python train.py --d_mlp=768 --qk_norm=false --lr=0.000608
Each number is 128 + 24 x the weight over its row's rms, rounded and kept within 0 to 255. Layers, rows and columns count from 0. Numbers have three digits each. The size before them is the row's rms in percent of the matrix's.

# up: layer 5 MLP up, 768x160, rms 0.104, rows 265-307, columns 0-159
# down: layer 5 MLP down (transposed), 768x160, rms 0.0815, rows 265-306, columns 0-159
up265 100:091159144105092175133147116136150145146139116145121137128136096140067105123184102057141143119151135100107150084108115071141109090139130156119128126116102173114120133125143154146107110159124112135098132094129081115165142141131155122136130158099123131144086174122065141132126176121125120122119160154126146111150152181139122154108112123114140066142148104152156166150127118120138154165142116121104128116125142151099109149083131131113146125122140156128142114135148124119136133142191110
down265 102:142098130150128132114115113125143152102100118075157149138170155145091124133136144117149129140133099143135130176157114094127174127111113113155162125158086135084138129103135130104136128124123138154113121126147085139164149103148188157158144098131107130101147203118113089180114108090117117100127126135142120133135113130146155140148114122105146105118104092076108129122084118152180124132098125121141151135130166112096123134064170144145136120141124148117110150107093122121132157092077152
up266 102:111141119144136138130141121125108127084124152103095127137129087149131104154148137146121160096137147101127160118143141153143119124147132131163109142165123140125099109089131195142117104119180111142105123150104125115156148101083131089129139172091078151105109137126126070164153138098160123129118100125126084095135171148116112109178134138148136128101122126154106102112136107140142125149101149108127131141146132128134099143181090058149135166139131125158181115152095120148119167177147130
down266 097:083094108145149123094161120127142165123150095117119120127138126121122105143076121142070135142128113119108117162174191183150127168136139095133136158083055124115104133110088145121108119141148177158127136131128153108128119112105110145146104128134092125155093112115100155164106164111118165161153138110130115122121155135142137117170133151151185135121143165145101157171117091086119128146138104117146118098129105152113140135158104120119105112131108150123111133136133084117112116133166098
up267 090:101152147139132105099137069112136177129143139150126170081130131127066131104175153107149104127129061125140119145122129115135164107112135154128136097119187143119093127067094132164166144134130149109067131081145134153144165135137105117136141113124096135107136128162103123124115117099151138107115149165129170136146143140153126173135143122109142126129123100095134110120141131133164148134111117120127102123156096150115109159070120140087126155136115132142109141118135173114119117163182133
down267 085:064116135157125155120143148116114102108105141114161098144133118110168115155115124112143109071122136135125158133153140140136143125132122147172119142123105131131097098116140129090113061163156172123151113149087155134170137120130109145137122127119150155132166183107170150143136133099147125098164113128084133103097102130122126097164118120119135144136134154167111139108137118143171130126116141138126167087125099133140123104150116095124118096156153094058111133146099150119124134094081189
up268 107:133145157120101164137132129149094160133115117115128127100131150152146128118137143171116150164128106103099120105115144120126073088140131127185117135076130128121118085150212158131116105119132171132159143087116165101130099103078127122113128110122089138146116138127129129138125168121119118107123166099120127127122164129120148129160170117174139098125119138117131135110114100096123119137068110106141146140118096158064107166129142169138126141097146110113133084157151145147154114137159174
down268 109:132164104180121162145106111102129107140137160124170123152097139112115108114125146108128138120160133133115123126174109100141113134157150101138125164129059117096133153091125114121121154165103114128111081124146088165140099172088183158148130141155115145126118128125113171142107129081144099132158122100143149118111135115165104134150106143160126109167159108100131136156139085120105123110170152116088118142136101122090149159099146093119142142147123108112117118159100184111122105161119084
up269 096:100130166125113149115112095173137107153121133153114108133145119121116141117093115156115151135141128138129112113115111144116105152121131120217130183145148158086147098101145153155168086107107134115172131101110110193118112098127169128114180096125102158133114166103107136144130149134146121141123134141106148135124117096173099137092143115086135152158208120129102122101127147116132152115131076100139122087130105112107166099123154145101128148128115135126148138127159150125138151103134147
down269 099:125125084124105185124126125095080129165147112132107141120135139122123126146115098113082133185143122115115124088115153124102117104121088137147131120149126159150160143142091126110133143143122139137163136074132131117121132109099123176138117177105141098112116127104133176090141133118171109156103116127154131143147093140091155132112159139090144136128171144100088151123135145121133116069109123170164134133131164109128104087144092125156121169129106150140095133119139167168169103157092165
up270 113:112097134086100127160133145120133150105148163131101130153151117107109122096109114124088132118178122146145167101132104134115117134181148136158097082116125161141134087137121112113125092104132159131164139148114121127134140125157122086115150159095156163123123165124138106116161152068140105124104157116064144115079152134138135101137089140107167130144128157120134123106120128149131166170155167140155147127133135142134180137116094101156141161102136098138122109129109067157102164162136132
down270 120:108108136134134158141126139087100120121109123126131122102089110131116102145091158144119126143146114147133105127156094137169093096124134145110137115111113144146172148122180167129096090161174117141170140134151145100182104151104114152152070093177115177136134134140114140121119137088158113149099121119128134130083120121114127125101137157115130120161129144121092146100142169115142170111143103112084147162109121148141143157094123141101145123151147107120130139137088118133125188107068083
up271 105:077102147159113119134118104127127161136102196149117115180185100156089170151115132170142086146153117118171099096147120141108111130082133111124120143113112137146141128098124149135131100146134118120127178115142120176100106162089130122159143137098117100102130146130161124128142164161136152115106152154096130122116116125104118102110123100142122078081136146151137131105147101104119138131148180093139096160089111112122165126114100120133111138132092126102151159173128097111139155136141149
down271 107:131153117094142134133109104124076120146142147158135128146162172100132128064107134154149132138167134146113104098135160112108114118083150134119130103101134177123099163150108177116150073105104141115121183121126101152139128138136121168103156128115087121121086094145136133139089128110133125115142112158102135115148130155109083127113121141157174122152119122148112160137158121150140119115118149119147116111099132094123128107167124190149084117152126091152144136167162099075146104161117133
up272 104:124145120138131154140131117131111117174101133150070135151141120093107160105123149135106106130154122139155125124170097100120140117130129070126157115145086102133128142101112127095117111116161143124133146161117119120112130130134099137149155119064124135119126202128082152131160133144145156132098146118119107148117147118130155136120132057122135120134105166187130116164124079097140172140077136086126142121149128141098158183112135117086145131127113130163158097138113135134118127143191151
down272 108:139193121113116139148123114143141133136178135102129096116090140161085125123147141103117154158142154106111134098135136104121128141149110167116165111149142105149079131157114148152131140164129125131138127126149139112097137114137189115102123110126141152107137195120137128136117145115123116133131134089184120097132143112163168103162098105121147079112134162101087114094082149111087140143131100086141107123131117137150141158085121155154136120134117122149061108105137102076114147158099129
up273 092:077083133096150135137126100145114085127166130112156144135109132133135099140154141146113124113127122135080134105109106130135119083092143111119165117150102127159122167100174137053160127112148097130111096121127144110100106118133135111126134159145125140118114162160127141128112122116137097135116135121139151114097087126140125101130137145071100130063160175137137134079102169129115151134163144137134159158120111154095106186117169118142125173174122115140141111107118166131155117111119166
down273 085:182098093162164075114144120109149091105078099119124129159154120136114143144119163110129134111148118146156088102119112165117079094139115142119135118129118132151125131125126130188160112165131135118109092168139129133126115143138138126135118107130123121099139112113144115142138100124173124118125109151136118184154151142127105169149096103144105103133127133131117123154107132107180119147090123114133111125159143114162179115161109138126125119146161029129130151066130098111103131140156110
up274 098:134118139121121098146182148135130130139095130108123148142156155177147131091148126133169134120137139094119100117152143143132121094160131108140123164130092133072095116095099165160125118118152075114131142130113115116159117104097123142130141162107108142117095129130126070148112124106109106121115126151122211147147132172107126150138151103084111122133123118118143166122152104084143122147134141096093101115146132143165154100138078126113146080125168142174171118128141084149120135157097139
down274 096:123114120097119117123125162091182139168126110139105136170127125113096120118164095155144093131141138116122124187148167070083115140133088110118148132129102106115182089144141154121135070113150115125148130141139104125108072129106121138150126144104160145142090115131157114129148142104085153137112134159125159100111158142151131155141117161148099125148141139147155114139139086087176105141085143121105102145104173102121134115133165131127137127148156130080136174108157119128127117092104125
up275 098:128133122115147146197155113143142138117157155108163113137148132145136182129113177127141137120134118146127081161070164106152117100133146089146096173133164129117133131121149114097143124166100151173124145141124135110124121162116111098135167110082079144121146135112135071106151157122129112109097171164076152111130107110109150128144160111107111119135129121126159122114103102129108104131104138097128125136075089141156113135125121082113119143109097187108159124084109125132122113132131148
down275 094:138128128162104109115122110128163101117176143093107106134140171131137110156176114116131142145128143164129105129135165169128130110138151112121109141123152126124097097114128112118137109188135138101144118113126165146112155158128118126182112098109148138165105107114134131111158119126112139100123123146096135120078135130146099151112111132119143091167143104087152096110145157111130094136096044185111169148124129089122089124112100125167151134156111070137109107148171141169128106133102131
up276 087:101112145101146131112114131113160154124155143124144105118155153131151144104104144107184156110112140139128106110142086149101045115101089114144133137106107133121110109141140103134165146064182138127128116126147148164179080115161057081108091112144140128098083145147098127166123121136141135134125137148132094128160137132140113134163180134107112143119119130107132120138106096166128132164119155131109108115163138127168143120137142084140120116119104141132151124142118142178142151124139163
down276 085:172108145137160128127078126115135137104129103152133133104115134133110104158100107140078133186107138107123116147087148119155161139134180132138108131160090129111136095121134136159164134070146140147126056144134086139095146157141122148132130124110108151145127126084159122144106146117168130141163129160159132104111108172100160154104117152126171144114144124102135131122114138098153151135068105090156131096159106136089125139138114108137119125183147094137103146146111140078125141124138124
up277 101:109132102181108125124171108140168158098136125118147157117129124115083117108150145143120143118083084108120140145126157164106130071171109129088110097101101143144113128099114140141109120121193137101131135094122136186133157127113114115106119186117127126176089139094114114149111161155127135136098169136108148130099128120165102139118118130142106124137122136129130131092123111133157172155172137150117095167124136128147134095103134150108153151083137174126144163121097100151112103132164156
down277 100:110142100115106111155136159117101106139128122090130138115136099125126094155154111109106092148089122142148152103157151120157206144158131082086142135146156121139128156122113147152105132119085127169126149089132116102142115143133121131104120111110098147167113136153170117127134119097149106107171117088164127083151181081102167138136127145098102160167125093102115125134142156122118166128106162141126138144105084131146103137127149122153148094134066161122137150157110145153132137109138099
up278 091:103144146158136137123108133130106073108110119117133088140155148115152122146141118109125144163153069126143124115148117180089083129138128124090118108095078117123142150138168132100145123136100116137195183134143147105140110098104107127138150168124087109149067122127094145132127079152161133147124079112113104139157144141128150136142129130124125102090140152154163155127148106124100148122140120118114110124083172101172121125106146141132156148162107158152142158095116129115152153087130142
down278 087:144103147176146137141118134133103128117149182177105132138127174162118138097115089093122125123167129120140128160140119136169116162096133071162160111125153077107142150107107099144138132153123116138107152051080099124096158135150136135141081106109129100120119105134144117136138127125106100173121096140130152126142130146145146133108135133160165114070117130144148165136113134166090075141098101124150145117139138101140115149109123129138092137113143105128122117101098128128164167156167121
up279 098:093113124150141137163155118098116170137130182111144109122114114180086145156144140077141137116075104110123117087082137138131092094118130136115115147129105138151114148102166105115119136105153115122077112128149135111110138151131096101138127146106150126146148157135125129102149095137103139128111155174084120174154088137110180179145125129107144145100192136104112103133107116138131148139117145092145157117142151139124172113111146143105159136165131167102196128114125128116125128119163122
down279 077:124096105131164138149098141099134136099067160147143098114084116099135095144119121101147133130148143132124086101106157133151171152109123151162127144103129104125131141124122092119093192158093104101097121119119135142119110140127176122120111089110154094093132172123136138137122120124099108139108119159118144172117129130189134157112127171150150131111123107071149128164127151122128122149126140095154147149148170117143174111169135134117139120131179131098106122163108110147139090094129081
up280 105:100141120171122100118150130154148101090093115123125162112163125165156131157140187124113135118165144129098149100058113137106110075118138113118136141076147120083158110124150120125176126135117172133080150135109148105118111113110128136129135145116116119158088105127086087128094148098126120144178104105150127120145133105145133159132137106134102104116138148153121123105116127164140111140134178131110148132134109108091181149104107130100170111101150150149109146144116131112112164142180166
down280 102:104122120145122166127130142114096104131114126116154129108099132115112099119147142152124076089142137148116126106092160082128121118143101156109124149145134135088099153115154143150102158128138104153146165102129140123102149081167137164125161140164106124193150109107159114083139142135097110165100098159095092149103156123157116162140097160154124162115149128150115127148104081123138092113141138143103122127094102166145109131156168164187124126123144121118134115081148142097143105123151089
up281 103:108135140116108130145118149159118093095102122129133130137133082164168169156157079117133135161175158101090091065140157140163092123129132105151126131161121126069102135158096154127160131116137112147128130108133107125169119071092127121095133130089130106148148122137152121180089113129137099094101143126119132119162126142105161139118108131099144140139130115111120129104142141103121119144144172149111079132109093151142089171150174116157151116136138130139122115183138140104092108142133144
down281 105:123158086120142114075116114123120140151141128149128130183119096166133151164118142145046144123132082144115137141127117090126145139132137150128088114162123130145151146136117121147126117148114142159103123106088119115109100177112113099137102105138152112120157092086147172174092125091128078165112148111120113130085109090138171098136125107124148107189085147117155157170133113153133149122120155130112139162149149140130107123149141172143103109120111123117122143120104117108099170128144140
up282 099:136112099137071151164172153104128140126097124160143145123200098156098105106105185111133194156111148131162079138084107124138138131122128124137142113122112139109122106096161154192134108106128110123150134133101153157115148141136130105085115119122115154145090113133091145132128127107112117116106113156117189128105136143107151108159127151126146070160162156125140121124138126132141157180103147137117140100151123150152112117142134118108111113161119109116168085137162102139115143116105126
down282 089:122142118103112140139107127123139173134175125130176137081119115150121135109072131123156156126098178134125135118129104178106134136137109170142152140077113133149135131113119144124138152098105100076130138095152114148125109125160114138119126128141190159118097070172116161108112129099177120134131124134137150138107128136115105122092160141110120131107096094071120105122154152137089107152127084121128114162154119099101142155127151134114182124161145134163090123141120108173171119135117106
up283 097:136151116119172125117117148160105094121137111145080119138144115157121111104166131118109129171159067128139091112144168109162131141096148165138082079129127138119090117111108102137131134095113130147133180123112106080133085156146087148137144165108123117134103157111128140101097102158130114148148157127129129133132146130116094119130118128125125109111132136114101155135122086161058101134123152137103141164130124125150174161117159114154138102135143138095141089144137140094176192125155152
down283 088:156075119143106096127137126140149151178130137132097114131132125107148145101117184135106115104119129139082135127103086119131108140175112101156132096171093103123132072119112101135113162158154111115111071130108148120101156121114133125131137106126121160173152137143136113117129125109111129148183169101141135111133139073125176135125104102124112128156095146122157137120115142110177172136137084166154100167110129129130152197113129117110126121132140154133131152106126094145090108166102127
up284 101:108094097100131162170158122126117093089134093140111106117150168158142103148150181101130132107118123094140140145134160119157118119125109146123126152121098178133142086107152093160101105131158144097160196092147097105193149138170139101123097127104089124135146108151136098129158125168138127104124119121121137109139138099134089120134135106090106104071136137152108158100144103121108079171172130158119157150154141137145139110106116137117119154125113136138126141119148117093121144148114142
down284 095:136116134145119119153106147119128114148155124099134114108147107097113131137106125092131109152142130087065136145142150189121091112127115117072137106122137117119103087099116150127117151144117182112162139125158116114103142115149127130131074101114163127138127106144134144154158156097151110160126140139158145083135105134135172139138123148117041144087164150138158137118127106175080097129124116139136122135143092074149161107108136112122108140113132140142127189114129153160117160156121160
up285 091:117109160120144094145100123149131153148130155142152150156178130108137122110110181084118112120147140126134138142143123102100118108108160029096138154096133169116144149134140129147146111126132164108108106113131123153108090106129121127102119135122149152100099141173112066141127156161138130115122135158129029157120127080167095136106157167113166123150113131148128153127131098133111122143149138150123125133111122133113119149123118089159093149145144155150094119159109145110148139129128130
down285 094:121109171125125200126106136095128122130178123133147122088104126099127113095102132130077120188112118098150136151135109165122106083122075149123151134153116164142100130106119135100120186139103134113167125071138160166121150113141130143118120183157151145129143183104126133107133121131113149144141155159133104133146117123129124156108151139132141061131156140117124141113131134090112117142091127079157122130131073133152136099149130094147149088135101156153106134117154125114109110127126119
up286 108:129114145141129093115135152125118109109135145078163127089123152174173132063135106118142138096121106150134149088134140122128087111140091162117122142129166146126124178160131134067145123134112128135146128165105163152139102093128110120160137108139115101135116133155086123131132141156140089129077132119104109121089160147161131147149143161084126071103138135145090113153107116148120131191165155073141117155149128159132136139102099144134154109108124164119125134149114108125144129139146176
down286 121:145129120186153125173139139156137149104156130127130104135133127144167181074110166105159130140150074123102109102118150157117145131150142147127157090103084102111104091147140152083119109144152136148133133109128098141143131140142108120112143100119138147118145084126106142109129140142140129115132109127122108137103130132114109127127129134126100136149152164167056083142127089147131164153107119128122093159113101094151129087127121120143205144136118162148136183105133142092086105103114099
up287 103:100103120135108133132150115127124116111162164113105118158121122101117143127129157139159124124136118105129086106131139100149135134089139181120089098118153100159091108129126144107108098144127109136142162107117138129091097102135107103110176154131147114140110096140143127090155103135114185125134181126129137103190123094147110161149147093129126105149167124189144133088109176134101128146132091139090089145108115097154133133134119110148134103168144129129204132153141119142117115109179146
down287 103:138117133095090145170107139128140139114128093144132129111131147167129141133121098114129111136115123132135144113082145145158141136146128094109137083176108149114132139117132133180140103098101181136145107117125122120098120124121121139098117089110119109093145123168155154142058088134122091110076113161156139139079122141125145102165098153112129088141156119142149110144132144128157105121157144134116136166159139168161112111133133108203110184103120095156076136119121157103152116152118116
up288 090:132091110134101082181131171157081142146127169148103094130132146119115187132137134126091137111176146125104124122128095133185155110136177124107139089180131120141181129148124101091159119103141103155103142138125139148125102135089121136107108190104151115147105111149122123112138136151165095106094106125130153138088148107137099168119116129144107124119117148117122161129114149109145134138158165120099106155133124151147138120114142136093133112123166165134122108146088120127137084093101162
down288 087:115154108138114152142131116107127151103173115107164150134146102122156123135123146096153143205095119130135128109126165126113064130144154156132141121132141178152151115124111130108125120118132121129114113148172138125099115177124106152123135126138099129149118179113102140119096143119168165124145174077159126143109100099127157100103141107119107139148118142057086151119114152077119125099083171139115145121111147103167104136085129119142132131127126168098154091125089106137145129127093130
up289 113:125155107109118145177119127112129127089111119140113095160144144150081144133121138085164141161104119128126126113130134132187109096163148099167148137153129132136091139131127163145132113121131125099127122053116116142107170112146136107090158095070104145136134113140124121134159169142117143098099131168091102091123122136170127201155165101119119100124093132129125139132129102125114169140145155099128154105106166127121136114079109102125153119128148121137183116146126143130110175114151146
down289 115:110140116146115133116113116118084134150162128087123103140104131189095144155110163134128161131140111141112154127119110083131188153108134111118144140164148082145090156086154154103120112109104127112075122094142146099146124142162137116167146128170113129139155156116158133135110163111106104121146123120143140114160151153155121134155129073163085112107102132120165091136137126124138083154096122096165177116132153087092158099131140122147121133105130118121122162120160087162101107118119120
up290 099:134150154110102143179112115138131144123110128117156162117177131123115110117183124143147092151126104145114144127094146115120153131177150146128120128133126136049098121152171144115160117120090130145117114102136128120117100108124095137133156140128086159134117126136150145132124120152087156097079111129122129164134136105140108184162087077085131136090106146157140143095139134139097106121113157085158120080158154126149103169082119126124162114105110119136130112144122188157134136127153141
down290 098:096146167161136136123133110149167105148143141070153093138120142113104151120139132140091137129153063110149178157093123136129107079117120147119119155147101131122165136098129149138122193122128109148118125145134128104143131113107145156147138126154096146123103111123099094112168164138143121142168142157161120106105121153131152103108142154171087148164106121099147116145138089150150118090167127131071103112107127132068168138116097130110117093161124130099110141107121085147111139136127115
up291 095:132114126114128093145179064113105119113117185133146124112135162202164078074125154081100099144132130127112088122134126109162126104148093133180109080163145101109136139122151156116136131141120186133118134163152120139138125140173123107108142144106114098166146163104110149140162128112085122151154105136126163102123117171128143130133108101128094128157134113120137141145088107118104155136141107087107143141143119138118097133129104102120142156117123143147135106155086121120162125124107144
down291 092:129112099089126159132133158096154148185164115165096154160120133083143126124118131150118141163158148142159137095125158135082117127120093117083174106114135145138118110141135144133088093122157112165147054106138160132113156081108143169139105111103148155130123163137109142138135165117155113110110141143119084108134151104117133171130129137122124094113127096127103129093130144133082161126120094133137144163175095139141124118105118123151123110120131131139131150137175062135138093132095118
up292 092:100160150110096100107186127191143120119119141070105118158127156133121082107105133136170134112143113085129125151153155154112144112110108136152129121146134134093118131098072133179141122124110174134111146099148075100134120138139142133123127149162154128130116177118098149113134130156136121150131141108131117179110101125178140121118113132099111091105115137108108152157140115138139144120158113109129111133174100130075162135112093099101190114157108107128136140131109142068111128136120131
down292 077:177131134149140155142095117119115115125138102103149114102133140101142146142105152121092092133117133146108140119126181109196158118174115134116124170135127104166152114109125102165103204131095127145165099152134115157138147129114117167141137105106091159122081083166166123165130135106147146157130117139123126121125119130139146095073133124100118135115125094169099145110135106096144120078123136148138092140132060155122127134114160121130137136150123133115102166086146124117118136106094109
up293 095:136147121123164120134110104146102138123133102148123138126107099161083138113137132135120122158104121106113178101110099122176122160145147069085127158119132114140150173161134168131151108150075142176104121139112135097137128091153158156118187163107097139136098116137126128139101100094101092136057116096144117119149113145106133109143106145120150119119130158156103178134153131138068116130163145132139119142131117165129151158116144144115151142143092124155108135122140114129112179095095115
down293 087:119134116163130107143114112130126105123107158117133145138094099113136122153160132146086109092126156134134124136095164134103148120100136110186149160165061128154112123133145101121175175124143085106178099133178144132129110114125138144121063103101151121126138143110086117128095138137170109160155150131173129123083123096120129122121154125134153134122129162137122088157137159135151176130095138120108101127159104134112088103130137135139131151132128117150100136147114082113096107185118091
up294 104:135121082135154095165119157124173124105081151142130120159128143131085162135140116132097109128132131136140126120121121136126103114136111143134133105158087125151126090100137135158134115113162099127192143125140126128174111112085131091086157160128128129150122189095126125128107175149146132096151127164098107103140117168113111129156133114117099101152138128086135113118107085106136158114119123114119104183162127158132115130058133094130136130088134135146165172125098111119128108167144178
down294 095:131082172104124114136105098110085125104174154140116141144111098091126125123151094137131118123112098144149153130132135182137145081126064149133119127114087120144143144094148126143131167143123131110109135121138155127116106146122165164113139120121110153131088153141135132112111136110176141161124155132109091100102136106148157148103152138136095127146043151133156112152136157113089174123156129126112087169129135108165121131124117179133131130169084089122140152114137088157143113144154143
up295 098:138127125078147102123133119121090123151134126124102173114118147149099153113102146080156095134154130130096121118139136138167119120199131121129132155110143128164137138136162150107111104136141154152151105081150120109138118104135052124141114150109142130154153158110125103118111100154094094141137142133081132160121142148107117121126105106112184124080127123136172157162137149150129134109130081104144115137158165111126123114156116127101125167150105088135114087102203126105123160147124152
down295 100:132096088102131072068118103124119119146133172120169120192104115153168115158130130110150119106134106120125149124120123136079162162120161091128081125107098151144131123136095155154132163135101098134114137139138130111127126136134122120095123128148100143142161135147155140120164071137120120131163143110117108085135137122187104144105131141118076161146154087133118106092095128132141113139105140127159152100127170137146111173153108139167181124157128101109116133153105092146108147144130114
up296 108:104136150099116139132145165121110155136119154134106130148174132146120132110117122110137169127154158119123140081076137091133140100157095117121137133131120111134103143113142129137130110130115126094146134135130137152105048130156117111091122110084122141172124136144150130155108147141100138153122166171110120114161096160120146151104108139112090092077121159134155118117110152182134113112132139106143118132112130129107158147102065165124132154104125159128122129143073059114184162139126175
down296 119:092140142130094103151120110106127113108154110147112122161129112162163184123134128129132142126109133154109166134117145147130104161129171147128085135127122115178117116133158164140129099131102106120080142075112187143113123140091115133184166170130154127105148103157161127097121101099138105132110098116102130119154153141089107157124086103169123136135166149065107165111108106095128153108101120121135168147145142086124133135095103135108143120136117125160096109141164166149104131133127122
up297 107:110174122134112126126138146137114137141075126123099110143134141118151134117164160140183129139125081119153095143143102159098117160128138109120149113148133104086127125105123153143098126158135171089134132153127140113122135094126104112098133127137099145165106125137079114146112139142134138102143142073115113162135172129150105114145096116128107174138131164122112114124127102133122121126149103108139144129136133149122099171087092139061153115115051121141105094177144168168134131184157162
down297 111:101145102160110072084079113099101122144112135162128115130139106136138108124099093177153131115147107159109174144079139138104149112096108129122123096127134072134107187096114093143118155174117137138144139164120121119164145114177179093153125160109142146086164112149141113149143125104096099127134131123130099162134108111138126104124127105136152156141141111172175161119129147111106105135151104118128108172144131110111132098122115147134128103159124172114117126166118131151131145088131160
up298 100:134111148167071155121116096161129126114150108117131173119159124150135119116126123106149150159135131085090154085145108124133136116121130126123138119134133144103137073129131134120145094123122106169168156197139090093141148119119149092114165166134104155122120151167172143137106171138115086125127136102101113128142125165089104134115093119107142079139131143114132184160135136123140138122142147112140172171120103197158156120120128102127147101118113138122150087163106123117121108085129115
down298 102:142087136116142163144145157093147127106117141117106124159112100159154107144115122146106146134143113102092141156110141121109127094102139139109137177125120119133108113072170107129162117128127131133147137149118145100097104162142128117152111156171088111126093102098164102085130196101132130115147127132125122069137151148172123133123158117123160138139143115116170138099111138147166100106141091124141151138126177155111117078124090154142119109113112109173147169088099166154143139124133080
up299 096:107122148131139095125119127150089133147143170130156140088123152131147095141153158127118128106141086140125116135105157147155112101154121125096083101109114102139093164117172143116132119109117121144157119123137094114145096152120110147132118119144091146148094121106090119094145125160163161108113179150093151119130130094151116088158167126127122099101179118170135128132127151167059150138125153111106145097155113153090141113151161115179138134155086130126150088082136146138127151086117151
down299 090:119167135123119154127123132109145132136105135103184108121143121133115158107143109126139154098164115115151094177147136177113134132100151163120116122112131129083101156135167118160132193166162129136140122133080127123113103125095130066120128159102128163101077108148116130111177141156096065158124144097113147097129128162124102124145145120133119123150095138139169118119134131166136106153116065109119108136130150146139161143137100123141095094141116103113144081163114140148125085106130135
up300 089:135143118107128085097151116160148138139103145115108125141135148137118085124108146141106114127111117060107123090107113129114106092140132150125087118112116169105161133116127119154120127155127148123145112127144103150121132099170129166119163149131134183179103103109112109125127110164144158203127183164110140139122121147121129100123099141105123102126116118132093220144145137154116141133124127140125117148152113120127100139127177082087110108134159120104104119125132103067158168131122122
down300 074:126150113164125114065123126117124124120152160086101127167116136109141114127097138133124132136129134158140100138133164131144149141127141128094147163124160151134116126130112120125131244142125123098118135117148108073138127135145086157126126137128140105108131104138138140136099133122131118185108136082148126158101130111168145115155110124130114147116130157127156087120164141122152091092111118139113120119128077132094163124132066159187103174123093137164089142127109122119104119120143096
up301 102:092095133149130142107139126123127145115123128097110106182114146138152098126137140139114167085120115091102084146097080137132089104141101136140118131140122105079149127124130132101138129182134135122151125166131153125132101143158101121070127151133154144118070189184123099163077148116140128149157129104129137145085182113097163115143133119107082147152131137127120116124129146120156125169118162122144149181120098131125110155108143086081142136150128144096107135128121127142144156159128140
down301 103:108135086137104117069150117086117165103093099143140156132125140111125134119139099139109125114125161155144108160140187152143147141155074101131148115117128097138103112113108167117155209142133130113102135114162129150149119179123124148146128097170124101136145088096113117128138128097116109140141117161108119197087070150126102100122132119119103171100124123129135146110079107103143135163102135155149130100145160135120149140150137111147145123144133110172138126142107133100129162146103120
up302 101:119150139161128110119135144152159105144111125096142182106116138122119124170114142101126193122166154077135120130135106118127161096182118140113124118108159147096122100110125144125141092095174153159151148153150117134144066112143138099061125144068125121142130097137158151130104118149102156137121146142102094135140180103122126107145099141151108143091110142129136102161074153124093136127155126152134143151120104105119153144140137143113119122145133156111137083175112091099129117134098143
down302 115:163106135120133133157132154103167096123120103130185093169094140112128134119115131121122115084112117109104125137122136127067118157150129139121122108176125152181102097163147113111141058129128153154114156113170134170045124100124106175092078182111126111120141107122121132147125135146163101124126107122091137149146096126117135126141127110130148120125145125110123130122128138111120146122153124129123119112194163161103134093124119131107132132156126172123100165133151141124149128154174107
up303 098:118109139112136123165130109137098103111139147128157130157129088152155109151144144092117136171130086068106136092131069162158149105164140129111092127133164105135101159148099105128125116118117161143104141142140140093128122119092100116175188138132135119139102156121127126102073123135153120136139129121123121142111139185133131173136104110129134119106127158171131111112150095141147121167142124154102122125118107130105140112140131034113096183119091103155150144114155115115111158131145128
down303 101:082114103151183136170121091158131156137099113126113164103134112140106161111116094140158095116104126145106108120151130148119160145128130115125099099085121104113149102121135137143151100112084142129156126123086123124118114148140102093117067133113116145118108141140143135104115122134123125100109087120191108083106114162146122156135172118117144133159144109147102136122178133167120093162155127143111145146131179181101145126174104112138123148093099127123123116155103161123126154150192111
up304 097:094113126143158099119151130129118109108153135162100145140105140183119128153149125116150087148145112072113134089122108155131069149122116101139096090119111157127108097135160104165162131113096139174091138155115161136123133143121117125126123161131133151149116133118094088130138160091157084168138123121111129146109133140092146108128134126114123093145146109123130209132088153182089156099154122125160140154152140104153157142112119124115178123134106114123146107108109109070132158141142134
down304 090:203121133119143173139124106139103102112080118100126119173166129087123148127139130147133165159111079111105117164147111132150119123143126146109103192154122076146112150122122124121118169173103094128123121113168128155139110149111140128092108122147140142132143151150125163138092122116090164144129150077148136106106175141179119134138177145107145144100110114139147132137114099115134133119157069158096128102118137141113095124123131115089098136149111096099157128113104126168131103116128123
up305 101:124118147125106155135112111154129136158103140095162126132158076119172159064138154150183090120116127130124139073081136107111148106138155083145139135148100119148144145147124115129175100143166105141150133159149111168104127094154170156129151169110140115134116110148105150093099133105108124084125126124093159124093142145104124131112125130137110081116135134130104127168146147154138156111155120133109155166173086144148118129094101092126105109164146144160159149138128136084116110115134130
down305 106:127127083130143095130097124137130107148129135116116132142155179094102124108138124152172088151115147140123181116123091095064143155102133121132124138150107105109155091149160120143154119089151149122090125149111052108117128137145141124138133148093142154128155165134148106144091106162142136119151118111158139173139142140139162142171108126137124113172135105142147131080081126148088173081164160124107150115130104134130102151149122122123094101114076136119098129107138102146128155107133143
up306 090:118134147089129147146181149124138125087152107109141120164143088154140166091154173113131123105108111120131064078088142147153113099115140109130116135143116171152183121135100126141114127105174143147125100117165099144099112157154141086084160172102113085140131132115130159098156121142100147080109137116106154151144156141077130145130128119136140121101181123153121126116140126155110132135107139144140127130107113144119156128086140125119140090143149149085169137139146146083104113154134131
down306 087:138112135151174094138108109125136125132163186106154170145109123105131096105150140092162123117153109106106108117083135117126143134126136187121127126099108136108114117160138111143127138099144079155106134158126139110123150143110172141092125110131162107144168105149129147143131139133057120123092149104161131177149099058114148132120155105147107157143154103120114099140112125111139141093127144171145173134141139094137136135161129108065098120116173123128126080131128146131129088116113123
up307 092:137108119126129155189103143165133133133119118131123169123166149151120133081141123102097171145140152124089126139128117150146101122099113101131150133120142076091179170102108137160094116114133102127104147125144094100143121131120148122122125100135111154143127124097127094142091114119144124123147120128139187157150145158162178097118102136145115145102131151132084119137150144116102139111146132125074115153146075174126097147085123132132155125119120144117152106166146163066101096119110177